Weights of a small transformer language model: 5 heads of 32 (1 for keys and values), 5949 steps.
Each number is 128 + 32 x the weight over its row's rms, rounded and kept within 0 to 255. Layers, rows and columns count from 0. Numbers have three digits each. The size before them is the row's rms in percent of the matrix's.

# up: layer 2 MLP up, 448x160, rms 0.0975, rows 63-182, columns 96-127
# down: layer 2 MLP down (transposed), 448x160, rms 0.0855, rows 63-182, columns 96-127
# gate: layer 2 MLP gate, 448x160, rms 0.0987, rows 64-183, columns 96-127
up63 106:093125102105180086137090142112088113140127102115110126093088130201064141094117123128064122112141
down63 104:095166085130091156080117085098141116140143132108052172179144120096129101110147160180159060150118
gate64 103:155134091114117157135105129112080128163139164188102106117090138128114141193093144141130133163152
up64 100:133101137085145114142062168152164077155150150122078148168145139146108150138192158119150170149111
down64 099:159156125070048142159162095114159106111160098140100154120093117104154150087147110147131101161109
gate65 106:099116109088131100066070171149130108154089105149072130098127126112185083115058137160197069113101
up65 102:129115060099153123146098118062098170156145134125085092128174152121109127069094099090131139142097
down65 104:071123182089151110102074118119117116136067105137128132088095161164124072120128060097136144076122
gate66 103:125145166146100126093142177133074153133117146165095108132139127100139197143101124148117130121104
up66 104:127152128133149078159092107154161093198098086181059164130098144109155058183095100123205163058136
down66 105:201160111134165158120153127181116083098106148141144148144066095109125119117128066157104131104174
gate67 100:119180090131126122119132121099140082140104087119148095108197142139154105143095142124106121144123
up67 101:090146108074123079126172074138127133055167116102208096083141059144151070077091121119108111143106
down67 102:188122146122179104096101160068140145181142121110152137160163114131134185175148105116136110109113
gate68 095:125131099157188155130146097096087140146073096150128134065117155108143111180181110114182118114088
up68 100:139046127152097080103111132133105144170052146123162089095087149144113103120107142131100157091116
down68 103:131175050123112140154179141155137145174117100155158129084184126114119133129151128131139090171151
gate69 104:076104128075123116150127127161171111159136095089097090080107066127147170109115071117073161089093
up69 106:148068110180157098139153128097182143109124096138075093152105089172151119152130155136107098084086
down69 105:120154112074153144127169114120175126160099127113132125134131121154141121135144154127148158143156
gate70 105:126100119187126148117160128115136092114081139123104131146159121084149154152046090117142169088158
up70 104:059168098158129142126129196108159073099162164083138118137130091111098139081028150117168177160148
down70 104:171070142091135128109128105167068073097088101138129071112132174123070177164124093098116109114119
gate71 103:065125140122116090052089168059132107133133131086132100106128110164221104171141168149104054159091
up71 102:177137118094114104122174105090087133090122116121112145073115109130146120144138145116082132088132
down71 099:098073121146171148141091189098111165109172073137156125068102091117121166124146129093126132102139
gate72 106:107066061135149184083129156169130127063151129145127045108104181189081146086110099145185121164138
up72 102:115145082070114135150089092162184101094164095080159133089035129133154157167141150145126158139050
down72 100:205106134111129146127151152068164108139103188155087097194176112101113088103059163126147150101174
gate73 106:134176111105103151123172117113173118130085137155145159098077131141167119085104165126143092141161
up73 109:138115078105141205114127077169101097146097097134111155162141154089137129143108100147165097154151
down73 110:098092184176093158128089101129109139103099107132151085116117120165163115139136117133186129170162
gate74 103:075139097152103161106161081106191117110104136169158185133100100100168113201059118141139142153119
up74 104:113071079147102153135128167155131111146141099139137174117118158155148154124155100117138098103166
down74 105:071144113143119083093121180104099096170096108151088113088153131200164145173171120217132205186131
gate75 098:148103078140094108113163104119138072109192184149111116116114095194120092112141114116145103142114
up75 098:097158077187105084109105103150122114124187158082138129133137109088124194158101129154164112104094
down75 097:144148129138136141089117099154105149054105121119166027140121107174092131192143103090071163135128
gate76 093:131122085093131079089132163120139156172173156109159176062086124162161133177142115112143147146136
up76 097:097085104132127142145119131156140150065152154086135131162133070142123180105103161117083132142123
down76 097:107163126154098107112145095115119090128070129141139090132154125115167111125148122113146099135197
gate77 095:091156149114156167122119142149102130119085133071175138122151143055129100104156100136093153148111
up77 096:164133089132157121123103155108133149164121134127119116128093134178078137187087129101107130153094
down77 098:124127153129172117190132129147122147138094118103155137110075124106184153101153182131127095104144
gate78 109:080147125143071139181146088139096162146104113095081124140059136126141137107171160148177110140074
up78 104:141124080106095054086160102103053158169131156145076128104090109097121189100139058173119154135181
down78 108:097150120149119112113103131150142140064163113069065151097192100100142116138134096092127061156121
gate79 103:117098130052087147139121112138104089107093136145081183132140140099052124130112103159154075126130
up79 098:133144146125193081165116128116208085178146153135170137122127110076119096179170196099177157092149
down79 099:054127185137135158114084108139120182164094180151085120118189132150113091119172108164100132110134
gate80 111:069117130129153188143105142171109113192141102068120136093114163211110218133130149126136087137140
up80 103:080115133131153114148111099128129148181125113077163150131148147075105167146118146143161081153145
down80 103:142112102107136048123095155123131150127101075112128153161109122164050100153127121112080136093130
gate81 102:102144149105159151205195109101091050178112120108139081085114160139168085184090165132131128174146
up81 102:135126087097116172145120117210096135157155129107091129072115077154122159115184149163104108119129
down81 101:197154136126192148125198186192089101116063182159054115136102113070135061119160091206172111107149
gate82 101:153122097115141124147122128137110096121046127088102122124125175135119060178176120122114148157121
up82 106:101110142110161132160149147172162188166142114147099073133119126164142154188139136241041150095168
down82 106:118085132071129125120099171062086146116114067083135185136168157187100128132147119126079102217160
gate83 089:123165158178183151043076141151103093181093095124136111077103148098099129146121163096151155122167
up83 094:136170085047111099182115117152175167179128091134123116145113141104125127119107133112155103137159
down83 094:097139062107115156187138141112176089151152129142143090179150169130163118173088124149095120082094
gate84 101:110147055126118153076149100122143183048161156068071064107101126189147146139115110126096138098118
up84 101:134147116161132162171138100149176130162188098132174148095122050111110063101126181088163180090140
down84 100:081132073130149118113107098117123188093134126140122103134137090174158133086168145171135144161113
gate85 094:166082167108158148149123129102158170100110114114108140099083110135146107136068148180114072104090
up85 102:145161140189118137137139136122187091170137184076123175135158172044125156184082123144145159085114
down85 100:080117131083136092117163160122121120168124078191128141099146100109155140126132146124068085136100
gate86 107:131094125167149092133198119124028099102095121139115136092154104154075183142111098169120147147094
up86 099:168133091116106140158118180130127137157173102152134135125073104132126115116097141084117082132084
down86 099:135163123076122162148174102077132114164136149131126064140092170201166082094120179095120131174077
gate87 098:173219134154124121108131153154138123113181160131163099138098116164108128156148126167065161154121
up87 099:114066111164158104205119085122163123136105086117115166154102140117130073156144085097086156121085
down87 099:150150134133135193131181157119116088172082063157147122159122127134112076096155124115123109116160
gate88 106:100107129090168165111167057100113119167119107121175073167125108102197156096111140140124136129089
up88 100:145136177135191125103134103103086125163145160175079097181128163151135135099153179130119073124172
down88 099:153174111075163114146173177157160143091102126120140168136147192128089135146090114097143162148149
gate89 096:215092110104148165150190091147135140178103137137137140108056090139144170105123102109133113089110
up89 099:136082100135136101067201138115078097104106091097141145141149093139127145109093103130128097112099
down89 099:103185091100076167106093106127146143117065139110076095135150191073105161095130183186102148116143
gate90 098:099140165114158085103131171057147107077096116135081157136141184160175133097129151147100126123118
up90 093:123120091150145231194174105136151161195096143152135147123145140151109169152153170118142101095118
down90 095:108138162130190077107136170108113116055162164128154120119128142177155114138141105136103141158142
gate91 100:159134111073106159157109157140051105143134137141084149147094168079129171143058109102205163125129
up91 099:135172187112198139170089135166064113171137135167144107139086162114136104097159092105107144161162
down91 098:127080140151146108088084103138131114109128173110188141187051146158090140135102122190143080130116
gate92 103:128124156116161163121146135127130116135107129105126115177127127073151129143115142117078093122129
up92 100:069147102127111111163108090081201084147121121152123114163114142149157177138079163076135130140115
down92 101:108148087079162141148126162134159101120107157114113083124216141140123151174067166148114078096072
gate93 100:077096127113230175112098080114152116077095090108145151124073147125083168161129145178160113135116
up93 099:176090137134145061175157093096135124143093131076114100155093145167173146138208095106104096123161
down93 101:102167098112114119106176157156125139176170175094131170109157174108123164185106127098085103124134
gate94 106:150125164071112168052133141081101122116140146115119158123119157121126173107104170120155096172084
up94 106:126079166149126087143110142099120146180093121103108141063142170080041168155128160142128145145110
down94 106:119129103166142103091128092122118155097088137079107094166137106168152142163098107164132138109120
gate95 103:086126104123126159138148109107178125130105131101122092138104192157195106125169169090132133134089
up95 108:109123133117124065112122176096123134097157136108109149163089058138123139164121126097184128136097
down95 104:118128104149047162145139109116118146085147199164095095142121136125095183111149166156143097107132
gate96 108:132160114151155157205113193095139135145137157123076072141065202186154141139133180125102076130137
up96 107:178106060155124120163130091123113158106076117169159162132191146193122162148097151074105128135133
down96 107:126093132134095189062168085103163138134063096130101174131208146117130080147070107099131113119153
gate97 100:120143140139128160124117113204154140160147082112139105095120071088115110190182134163144122140050
up97 097:124109125091128158162166113158135086142129176132095176146142157124156113096171135127174117100177
down97 097:176126152177126161115164151092125147087132087112135121113140093151074102108093117151123161174104
gate98 100:112143170087122147208133189134099091146121131105091062112172080148119125119160113184073199145140
up98 100:117160120098097107120088131120234096088137091141060150148099121145141162124123090091107138148126
down98 101:148154097147136219135104113158066105129116157120131087105119107132156105121148076212104154077100
gate99 091:160087139171080077141128123120117114161081107128153110115149133153092162150110075134170095126158
up99 092:108115132163152133159133137154095094151156161170098130119117138101160065102172074204158199142120
down99 095:166131099105142128195101127162076175123154119137095098094148153116094117166094209121124095082154
gate100 098:119127042127126130139142122154118106100145140130126143131191160124111167121089150101069144102116
up100 098:179085139195170123143135184089107123136128163172146112117190170119118147124095135198066102089154
down100 093:212172137135135132124178071130164115175084159126113105150175125132133141130137124198106120153099
gate101 100:148107090103194100160081148087133102136160069120162122104049212136158105139147166152138107112172
up101 100:173146148176151131080171101105148134146086112205148179115120139084082104138107115115120116124159
down101 102:114161132139148112123104110081159055125134154113117081093092122095126158120064157124137114101096
gate102 101:080143128093161129158160151096100157102149135086127089113089053171168155106128219115136159117098
up102 103:145147066097163062225189120143144143134084136127169120184130155102123155088107161196114124088188
down102 104:162198126152129078071221123113119094147091151122137142078105139078161062153143161170104180120127
gate103 106:151166096104121100127107114192164110195093101115127060120120130129103165110080162131079124137122
up103 102:098154117121159136117171058144147117170146154159107134133082113105129081101147096099082119081155
down103 103:153139082109110120151149160153112156111153170189100142176091078115120145196114110144139125130158
gate104 096:147120131172113172175115113095087113140143080122173177099124153179117124095105113087159158151113
up104 098:132079141107169118174084142174090155104122157124161125107138101090112100109109099148113120126133
down104 099:126130140110106119113128071083094139134153098139043101155066133172119161165124098185172133129144
gate105 096:118144108096062162126174152144117103147154140133105085207141124059128119120176189166130157086111
up105 098:117123091051110067140149165116141093133173140149149149051164110150130120067128156104130111133153
down105 095:064124155146125170153107138125113074108110142129086132113165135149135131135130116122141156163107
gate106 094:069085149146149078115167167115199124160156097170129114103139140120124109096121167119087078087091
up106 095:137142097097123130143149130165099137100146133158158104123173157154164153157166172178127142076108
down106 094:166183128105147165200096056163176131109109158139170184116074142145061137109113122144135124053121
gate107 109:087121104166122159148135134167093119180151129130081129146179137112163130119152113127097144135138
up107 103:126163180119158157139126064122120113129130117148185157107095072116163138094153081143160117122165
down107 101:125110128166125093157105134088106168102152141104109105095099058129102172116116103141131195164079
gate108 102:111163093186189140129108156224168129111099124149080097080056125145115172134145171121163136098144
up108 103:131100107175161140104077137135166079140172142098166133103063134130100099140139180080128196220119
down108 102:121185139095122139132086146085092135144077142088104143093130090065129110109106100072143095179106
gate109 097:146163134097148123164100136087190115150145090117105104138072140119174115150061123156103123176137
up109 098:129105132122059085133205090137209116133115154109117141134082134145081141151159135103096091067101
down109 102:143154149186174121132122158114123146155184114117151124074153115114152144125138096127106125111088
gate110 100:099113112059134131115184097093068108175166103078151099151147172126108189188128143136074163154107
up110 102:136071052145099110213114132175136122086112176153107127141130101146052108094119097129135139155130
down110 102:156127174072096089143185194133141134125107142104031188161163133108147126140137128089138152182119
gate111 104:108095124086071148139130154140125112083159154121112094107150093138167192125138091091111129112092
up111 106:133160128109159166133173128146083132089120095055064094108162119062109172167133180160144132118123
down111 107:077161141178129150190116145149140149171068132093103159081148149094156140103095150096158142138123
gate112 099:093092110139086153143130166150154131168102110099097138141058079168126132148090136117064110125074
up112 104:170118153121120117090144132139124100136098139104158123149172099124195150144094114135146171140124
down112 100:115083171127140128198195135149127109121070118148175117117177164157168149101082105053049119130132
gate113 090:150175145113110092131080109097157154142107117162014081135158122124113146101107111129149071132142
up113 096:107139147152112070131096114090156178157116170125144144158119156109079105149154081144154129112123
down113 100:114104158120181141140178151120124099127076114144168135128153183102116073159100070198147109135148
gate114 108:109114123067150109103103096123135162144115147097076125146141129119222096097075188138162095148127
up114 111:142083126102070203110126177126137125128083103132179141134117147092111125097116112112161080102161
down114 108:148152189107128151147137098079190050143124134101079110133127155127137082197128101178146148158155
gate115 099:088133099088077162117161110167076089091090131105105159173129158092151111123077071144147017140112
up115 100:185167120111135165135206145131122174017056061158111152156139135133160083150181184125109095110121
down115 100:092140129114147165110077101174159048155133178125127114076139200131153151149150111113102140144129
gate116 100:085165147066171138177137116098106140170162163117114138175143141095098196097157087120167090143109
up116 100:170104147109122126126106091147186111128155121103174099105134130139132077151136078101129135168107
down116 099:118151128160148150101131103160165137104169217141085104140145135159191088159171152120135112101119
gate117 102:104120091092142207154156151174144189204164169128157117144112050129115125072124135088121079167151
up117 100:151154162157110159076109128072142095168189191113180107079055107174132063147079183139178166127149
down117 096:152106171094190174132108138093111040119122082140141071081135139170144122137152108179108158087132
gate118 109:088139115060141114140136124122157133161096147148137091159112151147123095101139115190120120111039
up118 106:115156142170101182106092089085143135074181093098157112080072159122146095121146101099187132089083
down118 108:101114136182089107140084138126114105136141140165130107120152114105095119175077152160100112127159
gate119 093:062083138158144135164149104175168122170147162091153127094106075066135171086124161114087077121114
up119 103:106098107118029121080080111139116130160109116107131075143116152148162128112144108178104119139121
down119 104:114152100087105140156123157116157135102088174097131105071140100152141106110083151174142063175093
gate120 105:128099121110083148113181129090108166137125099136137114118155169150147100146137171123188116142104
up120 105:103112119075093081136125141128124118120166134114119110138123107111181147176069147168110094171098
down120 107:130168087172185066085084113082135123101177084076087132112124113120153064165067123170098201143113
gate121 097:129194120138160079108159135171087119120147115137113110115117082111136139132106192082067085118118
up121 100:192072118170128109112159088148124125150176124126154140092122112114157199160159152154127125170157
down121 100:097123125160145117141158061073121130155115095081132067117164085157135127116168119089148107052115
gate122 102:071071148144145184127093154160131067115101126101139131135110088097122123119117084093164129210089
up122 103:088133143149140137043100127163109120139094135116133112106145087110097147146148132120168159123170
down122 103:101162121149117090104156174186158152105161123136136107124221106134096104128119107046096126132130
gate123 091:110165144133104144169080104152094119130090087097168145110105138173124169122189161078069086193116
up123 090:057123151220155126183167105126114188150131141149118102104118149174089114152118045095122149125090
down123 091:204136105080127135088128099109110116048096091134127140126137151168174132114165190157108109168089
gate124 106:088138078159149168155120177179094143186151156149124141137073164133176188089143143168100110072090
up124 101:105142100123094133136127120178105146167096117129132118165138107166157160147093169136101184130142
down124 103:166133157110079198131192151066136163101154114096119128157155138143146136112093123112121127105153
gate125 093:137129104162202161164128155142157114189116099112119065149119126127133108172118126129145141088143
up125 091:147142101143117126117132129129172143153177139164136187127103050128134078152078116088164188171119
down125 096:106177172126111122129064112156181132165191137109101133086165184154171101153092123186077103166133
gate126 089:147120115143125131113107114141115115162075167146144094096155102140169135090141109113129119184137
up126 092:073128151146130102157067157173101111090101139160131149146114180076141102167108113210122121152101
down126 091:144137159100108147126177079109100104125116133104148159149139085137115115168155109155140151154115
gate127 098:103092160130122114077157133117065099100089175103115113127067155122129126117144076158133135141101
up127 106:173096168097107175109147175116123092101131113134135128187085129103113149153152097173032191113094
down127 106:123096147153182113118195139123149067137115127065142118166103059080174112101171140143087108108122
gate128 097:125132131129120160131141125151112106103149157108153125082113124153112112120130145095136122117185
up128 095:140122116230123163147061195118172139120113128135167123148168166124106116154135146143105150172120
down128 095:112125158056136092165154126104109103161092090106078192159093116106129081120092142116102094157100
gate129 099:090118155089117176061132138114093146156165147125120067148186118161169124112103137105157132107156
up129 098:127128153049100089114188127131075086181171112175100148085128111066131128129153132133132171144085
down129 101:069113128161126151126182228157148107085100157165149145111139150128180123123101114142110161161176
gate130 101:179185081152096136082134113144126082218114163168173118212132123169139163114080107145140092137140
up130 104:158146147161105106117128141105181132155160102140166165113128108148140132186095064124079120137150
down130 102:142100137083074118099075084180148134115189102120119153130135115147129135151122173104144091153138
gate131 100:105087099133093174148164100118081110140100080120117112106077146136165101070108135151089098102098
up131 102:149139140132166076154146163096158099108148096128183171092077104129160150151137149139128107159103
down131 100:133088081137120162096113154167195091052132168101058085126100173089157166106111098134119107119143
gate132 104:127144164127170105133138134080089100110143156151102118150114084097197116127142175073155138157099
up132 107:107183170160175055199168178109141062157077124152087152143109058116126092187099110114091115108117
down132 108:144162155092133101108196165079134132099119175131149140129125151166217129121174139189143106102157
gate133 092:096126065206135133134127147149139106094119114119118137097111134132100169070048106123101139126146
up133 091:106127088104098118125087177118091102136121106178105145133166165086109109100147125117169164090109
down133 093:178094109149098132115150090101126128062185113169137131088149132197121089131146134141155122090145
gate134 102:107185154152125178096102147147128099146165128121155127117140203127093119166129122129137141176156
up134 105:119113138104117115145151065079095130099092178180101111139125131111125102140141163164144094094176
down134 106:150138157129091158095135155123101188104163140128117194167137125095121101138121145150094072119135
gate135 109:191084144148152164108130184136119142153171139127046080155082070149199152147185108173119143121086
up135 107:167157130138071084121075103102160117157139104145132113164099140159121154159151178132131058151129
down135 105:167202096124124112145115139083102083112089105121120101064154107106117063175106133133098098147150
gate136 101:142161117099108116137171124094156093127149152087128157134157139126200157142096122159147141130142
up136 102:173198104166160145102136185181158164130120162149102143149094159162137151147089145137114157075151
down136 103:173090154101103183155146108169104089135202130118177069093136095109127110097173134169110083169132
gate137 103:144154123156171170140113117118158169146114156179127153168102160118099180153167067097148082121083
up137 099:116155148077118126124163170160145131145122112132145125172154159100127169052099155105197103116111
down137 102:161085137133144116148164127113138228159146122113142137082076150161158143162185148159153191140073
gate138 106:135177141174106149149149125146120145168105172102085095112098112147179160120129152164103154132107
up138 106:138126124127181135146108117147095086138072139138117168124078139171183062149193100106101169126087
down138 109:187137100159110110120171109114129154136165125105183145159138139079143147096119121086114108138117
gate139 104:121115147143080115119129184194121140093190187098123098158131100152166135156154131146118140140174
up139 103:126080123149084164154131179157124105129126076152102157187143118168109110121158091172138217109103
down139 105:031123153074187170104140142090128119092128118077122118122110142110125133134149144138123057174101
gate140 097:116126137100130132082146105119119119162187102062102107130066092149103146177155171076138186152157
up140 100:161151088082143160090143149101167149089126102101213159111105153153146136146166150102071140156119
down140 102:157096135167145168121140116160158123134133160159190047140078155179150119166152077123122151175101
gate141 104:108159082138169118145145096112176116155060094167149131114115092096140124093109133126080150118114
up141 102:193087115133097131131165133130097181188064107159143120136060104157129116114182106207057110129086
down141 101:158118023128154126063112122150102125179128158130139093130205127123129189172155101078132217068102
gate142 101:138136064145113128116183089132156124103135101090142131133086131126148156116158127114110037169096
up142 106:180178093094134111129118096123158112124170071160111111092105066133093099145167133200177149085122
down142 104:141122110114144152171129106115146028167169144153138125099132127183103123154137122133125139106109
gate143 098:056134120077100073104095122116124142110167165134086085071095070119125086167098112128163114135099
up143 103:113113196088073118061115126113129143152161140151167179129138122141072136129142106074107126144140
down143 100:133132136115121151123181157147142136140108118111102132129119123143163089103109139116101126150166
gate144 104:100068079079166169143116132098107129117052173156080114174131152088143099157158112128061181149124
up144 105:144142115130130121100121100149134142141121127110183192191160131103168130154097134127089141044151
down144 106:124132119150145171135079138076142134119123106180179246100083117128059105185140124086127107203076
gate145 101:078134110145132128102128130118180142127098130113159126091125178097187178210143109112137127123088
up145 102:108200187161148118163095123153170122057139108159085172180108086119076144158114173154095111116123
down145 102:213162140088082160177092123121127145154143145128143190136148159125136145160091140096140109136101
gate146 096:132169034112078126116133148100115107180127098160176145167078149142153134076153121139100080096117
up146 102:167151140129136152073109119181159126192110112075100067093082136116183103118136084118106110100164
down146 100:181107157136114144091191096125167163099196171139135182098097119187153104132155150099120047101116
gate147 101:142135135104061137126136125095133101156095129099162078120164080109105128120118102142108060087112
up147 101:101194185127156140128112111162115162170127101118112150164161130133143193117150083171157136127085
down147 104:167116123130078117143196139112113077133113177126105152155091130116115126139143107030206138161109
gate148 102:104208118143121083113103142171165146080095162085128117086128134180112170161087110073126110114097
up148 096:145102146097164156140083074110058093163151076153139117119204134128150141046079173139113105140110
down148 088:133084146104125090066164147101192124140109148144140102117103136106212147129189129062192106073153
gate149 100:186183113157116074134181170109123150117163083165127164169114095123065106105102133161141103098145
up149 099:180098120166102117117180139124165149128080113103140143082157105111160077114125079116128162110132
down149 096:047099207114211145133048211137132110132191141156116142138129145176163153093120140160084131096136
gate150 096:093097082099099158086130130137126111098074162180156106193096148085167138120110130111109129200141
up150 094:151111134135132119155120104161169156078115137198161120131186070155163146197136094112117162080139
down150 097:116088204115097116103143133140153126132131090047094083077178111128109116079126114075129150142141
gate151 089:091093112138102215140178119111168165127110147133146124138096149122102154136070179118155078157109
up151 091:177136131161175152140118160090164125167176155145119121153135131125107169142129143072163140130110
down151 093:130178172158103099136160122151196077105091118120144105074105108172138149111095133170097119177137
gate152 094:109137081118139160100112132119133091145134123089176127108136104099144174085122108121145127183146
up152 093:169155151124161124156165083167132123142103132107145062134096112086074096119163133177173117116124
down152 093:135153102068145150132132085159130135144150125139144135084090117143127140107172086155143194118054
gate153 099:142134126119160143080141131089148152136166134092127148156130116100211130095110098110096121118116
up153 097:181100132147110168085122102139123106109092145156169137133136134090114089107126176136157153138121
down153 096:079124161181135173156151124155148137133152106109087119107112114103127141173114174169137094094112
gate154 099:132131141125125190120126111119111134106097153114114114099136152116199161118126171101194094147127
up154 094:081141100138112069145116151146078119160112161118128176116129145111123193126105088089148100141153
down154 094:150121158114082097140146175188156163152136109073122135141140112115101160147134138189103118137187
gate155 096:138125128176159112159135098183139144112155186061139154058123126108134130153122091170148085066140
up155 091:030085109111119151118119122145113155161149143156121098109039145080146141131186131113145141116132
down155 094:094114107140160130100078173112172171137186163188092132202152154176117141095073130169141177170103
gate156 105:090159133133106116158092139163037066144160160077152114130158162161156136046085096093111189137106
up156 105:179092173108169122096140120156225183113069124166110070123118101127135104160199104149178108108122
down156 094:084151089099107110148143106119108154089150124142068164133166085121101134062115089255091140176094
gate157 099:183111093173130173187191086110147148116118159122156143147162137092119104190111179162056146082138
up157 098:121137193148124072107112148157089095086059139090189166097075131139150121161050084089110131161053
down157 099:140106190125155204185158035145130072167101122145115154121145176149078190118166142122126121101151
gate158 100:161110129187176104139193151110182096206093147129117133125062128137181131129099133074096120108090
up158 098:132054087154115153100104129124128157150071081118105097147056154147128087133076076100135109116103
down158 097:129101097098122095164117135078102106115198105048082154086075139142095163138099151077133152127098
gate159 097:096124165145067085102093133101144167129172066124153109135174057103092186096155101088085083112095
up159 098:147173140128079098103067109186100059187149168137106131109091152129147138121116099155130159100140
down159 097:154169125148134144192173154160166114095097086094141106119128092163127163096097135104159144147143
gate160 095:117115071071119177178107112077123150083147134106128100117136096125155110173068194150183097165174
up160 099:065181117112098109127115061105116083143114135099132095087122109076113160121178167123161111137125
down160 098:103110092083104113086085111092170142097136173149121139143163124148135108124123195146149095181134
gate161 104:189147146156112141139166143069148134140124149134178130140102110177167114133152134116108103070095
up161 100:132125114124125107143106142158153153119111097063129126115100122141167189058100160127167118151124
down161 102:119113174131139093144142148113091141087083121141131133166146171148100114135152134131095174085062
gate162 098:098170076115117127121106188150105175170120072172124139106089137127128100130109118109138178067130
up162 096:124178164145150075143091123108164140115122136174106090098128089149122130128120151155110112175135
down162 097:118111163110082202175161115084088080076059135118136150140158150138087137155109160115057127111139
gate163 100:137147153111129102130141140127214108137108136126078144105172175114153119167135119164114072108140
up163 101:114111090111137096146093162107138145116083165166175127178132134098159106115169078131167186074088
down163 101:220130080125159155067086113132128134122117159149161159094109072172084188132135133148132160082123
gate164 105:084130106129091187181074115178127183103065129143114106151142127172120098179153167086103122143073
up164 107:114187116175091149116135114112099101172160196165102173130121183160178084147138179138083098116185
down164 106:167066143096096119101100097090124128145090145156114146093176222146120067159101203156086103110107
gate165 101:125164103102062179153170147095135083123086144146139144163070139153214135128115093195127146121109
up165 106:124094185082107104156154168105133148116167115125174118131120168173171200156142171158151152148053
down165 106:099109115111061096138173117064172119116090123164092160090132096129102102132143122098134125133188
gate166 106:131085131100098133110134182123096118204131053160152072132129115127165111095153122097152120045062
up166 102:097125168078131102141167074097041099120092145116111157167125111139078106160159113144153128181094
down166 103:060079120141077166080191148174110075127182113149143112089136150135110166102155140052107097140095
gate167 099:149181141151142143144138140140095147141178105089163102106154168147142190128126087210045138190105
up167 097:099108107142143088130153172072191146116060181160085149120075122100170133143114132125132144164144
down167 099:089141123087136177108109113156163144104095097130120155179089115137110132165168205101108141068186
gate168 089:070192124064097087115161096105144091133110048089125100150175121116157101140103141149157116074154
up168 092:063153075162137078093164075115127167198159049146128093153088104082147146186120160084146114118175
down168 094:099080108083153142145112111146107128117118054151093108137160107082123167117111124132100100122150
gate169 099:073112112100117179172118147156181145116154112153085113160123172121167174133129089165135152149125
up169 103:162136085159130130176083121084108155072098100125119134186141199075077096154102097151148103157132
down169 103:139110148130188153096149170151094161086095146114143163094216089099123120146128158129120058094141
gate170 101:035109133097155164092120122088165183138156119145075092101149111103117090117084138178157101171068
up170 098:128093125090081184120132090096119158100139110080127072142134112146077111059133165158139078164120
down170 101:073118122127096155157126131137151113074053089077112051156165155140141160111098116172158048118127
gate171 105:108122154134090101087131137109141179151164124087177132101097147165160135111112092117100099161104
up171 102:100158133070159150109112184127135189123138113097080086097160140091112129132138103142111128123144
down171 106:176089111099064166135112148165119131174086162174096109102149121099122185178132141103155130113093
gate172 102:103172080099182118165191110111147135108140142093095137150091089122141127103161082084145149110078
up172 097:154108117125152172156135127092082151103149125117135172125131152081143140118084096111123173130094
down172 098:121147124072168154119156097124151105223118192151140154134137151156139133058089132104137128100150
gate173 107:105135139141123093184153143077107112129029125158062105087110115131153160147128182091114089089116
up173 110:119158115112102091136117181139105139101115090121101070197097148110180116190090096141127152143145
down173 108:087070128137120130138119105132161148100081129122149143130142076171101146082123084145142122179127
gate174 094:058161078125175165155167110116090185098189102104159100097125160146187138145114142137119135102098
up174 099:129130168104104150158147129136106106092158140103131213170135132131110136153223097110110187172116
down174 089:122088151105089136155170176165093121163171117086124101142105166139157162121141125179126116170109
gate175 093:125127184155101131155104162146128174180134157106193149144055126148159201085136186142161109171157
up175 090:100106110184076121125133183179155130145122103155139111105111096179147139062119129106104129110168
down175 094:150128073115185141115130133137119155132122125116132125184155166129076129187137083186162120174126
gate176 104:130118135136118167114147170092132072125064102152149086142119159120214156111116185133119114165094
up176 101:171146089091148122116202077143128109067124107129154136137081178165142152136154140123111145170128
down176 101:146116174095104123126144121190168175110183084145114104098155125090081077106156145075137069099118
gate177 098:095142134141086159122132132138109076176130130178121128091124118182217186133109190119111095156168
up177 101:089125130126128111096179154140165110180132121124160143084130154146166176099113122089103189104165
down177 101:170174149112130118130074115108143141069139117158087183153081080161139188102064122089101144119150
gate178 099:103173178158142102124127196113129095134126177159165146056110107168161070124163209171130132177102
up178 099:096087123121078158147161144082108083069116055064105095085129163102179179093203097090173140067113
down178 097:158138105133150100161146097108123085080172162128115143114116149145084128074126171095082081148065
gate179 105:147112128122118121121132152127130131167158087111168061119139090117110195146079161153123098122137
up179 103:125119131106086079126112132109129155175153181112135133153164175130088180144095106119076116151148
down179 104:124123135105138106112171160171164100093081124100129173143078178129147130109098159119157104071076
gate180 111:104198067108109099142142173139141141141158185146174137181132166131167119169117167138082123201121
up180 108:134164100093069129103107103099157074130153105119139149130092141123153146141133138150065118130113
down180 110:213124126159093158115149095123135097126112128180128158110115135170135143169158158078168177170190
gate181 099:107154107142168073132167133124139161096085074099159127183168136092164150146145159129057052160125
up181 104:142132112131092118112181115078103118086108131117106112118196091066122079178137138105117126138118
down181 103:115121146093167116076156072128138163133153162162120097134101199140153068044120116150142168128161
gate182 097:102089137153189176128121109152166089152125074156103096065136160153142102141090162139191171125164
up182 097:146161174135138098154107119145093129166128130111091119138047107095162168182121185138077137123126
down182 096:165109137146155097147164126165144098118068114123104124174108137184140033109135147176188136112105
gate183 094:123072117137142124127138127121168172124151120119169102127163098111106137066098130110175120131108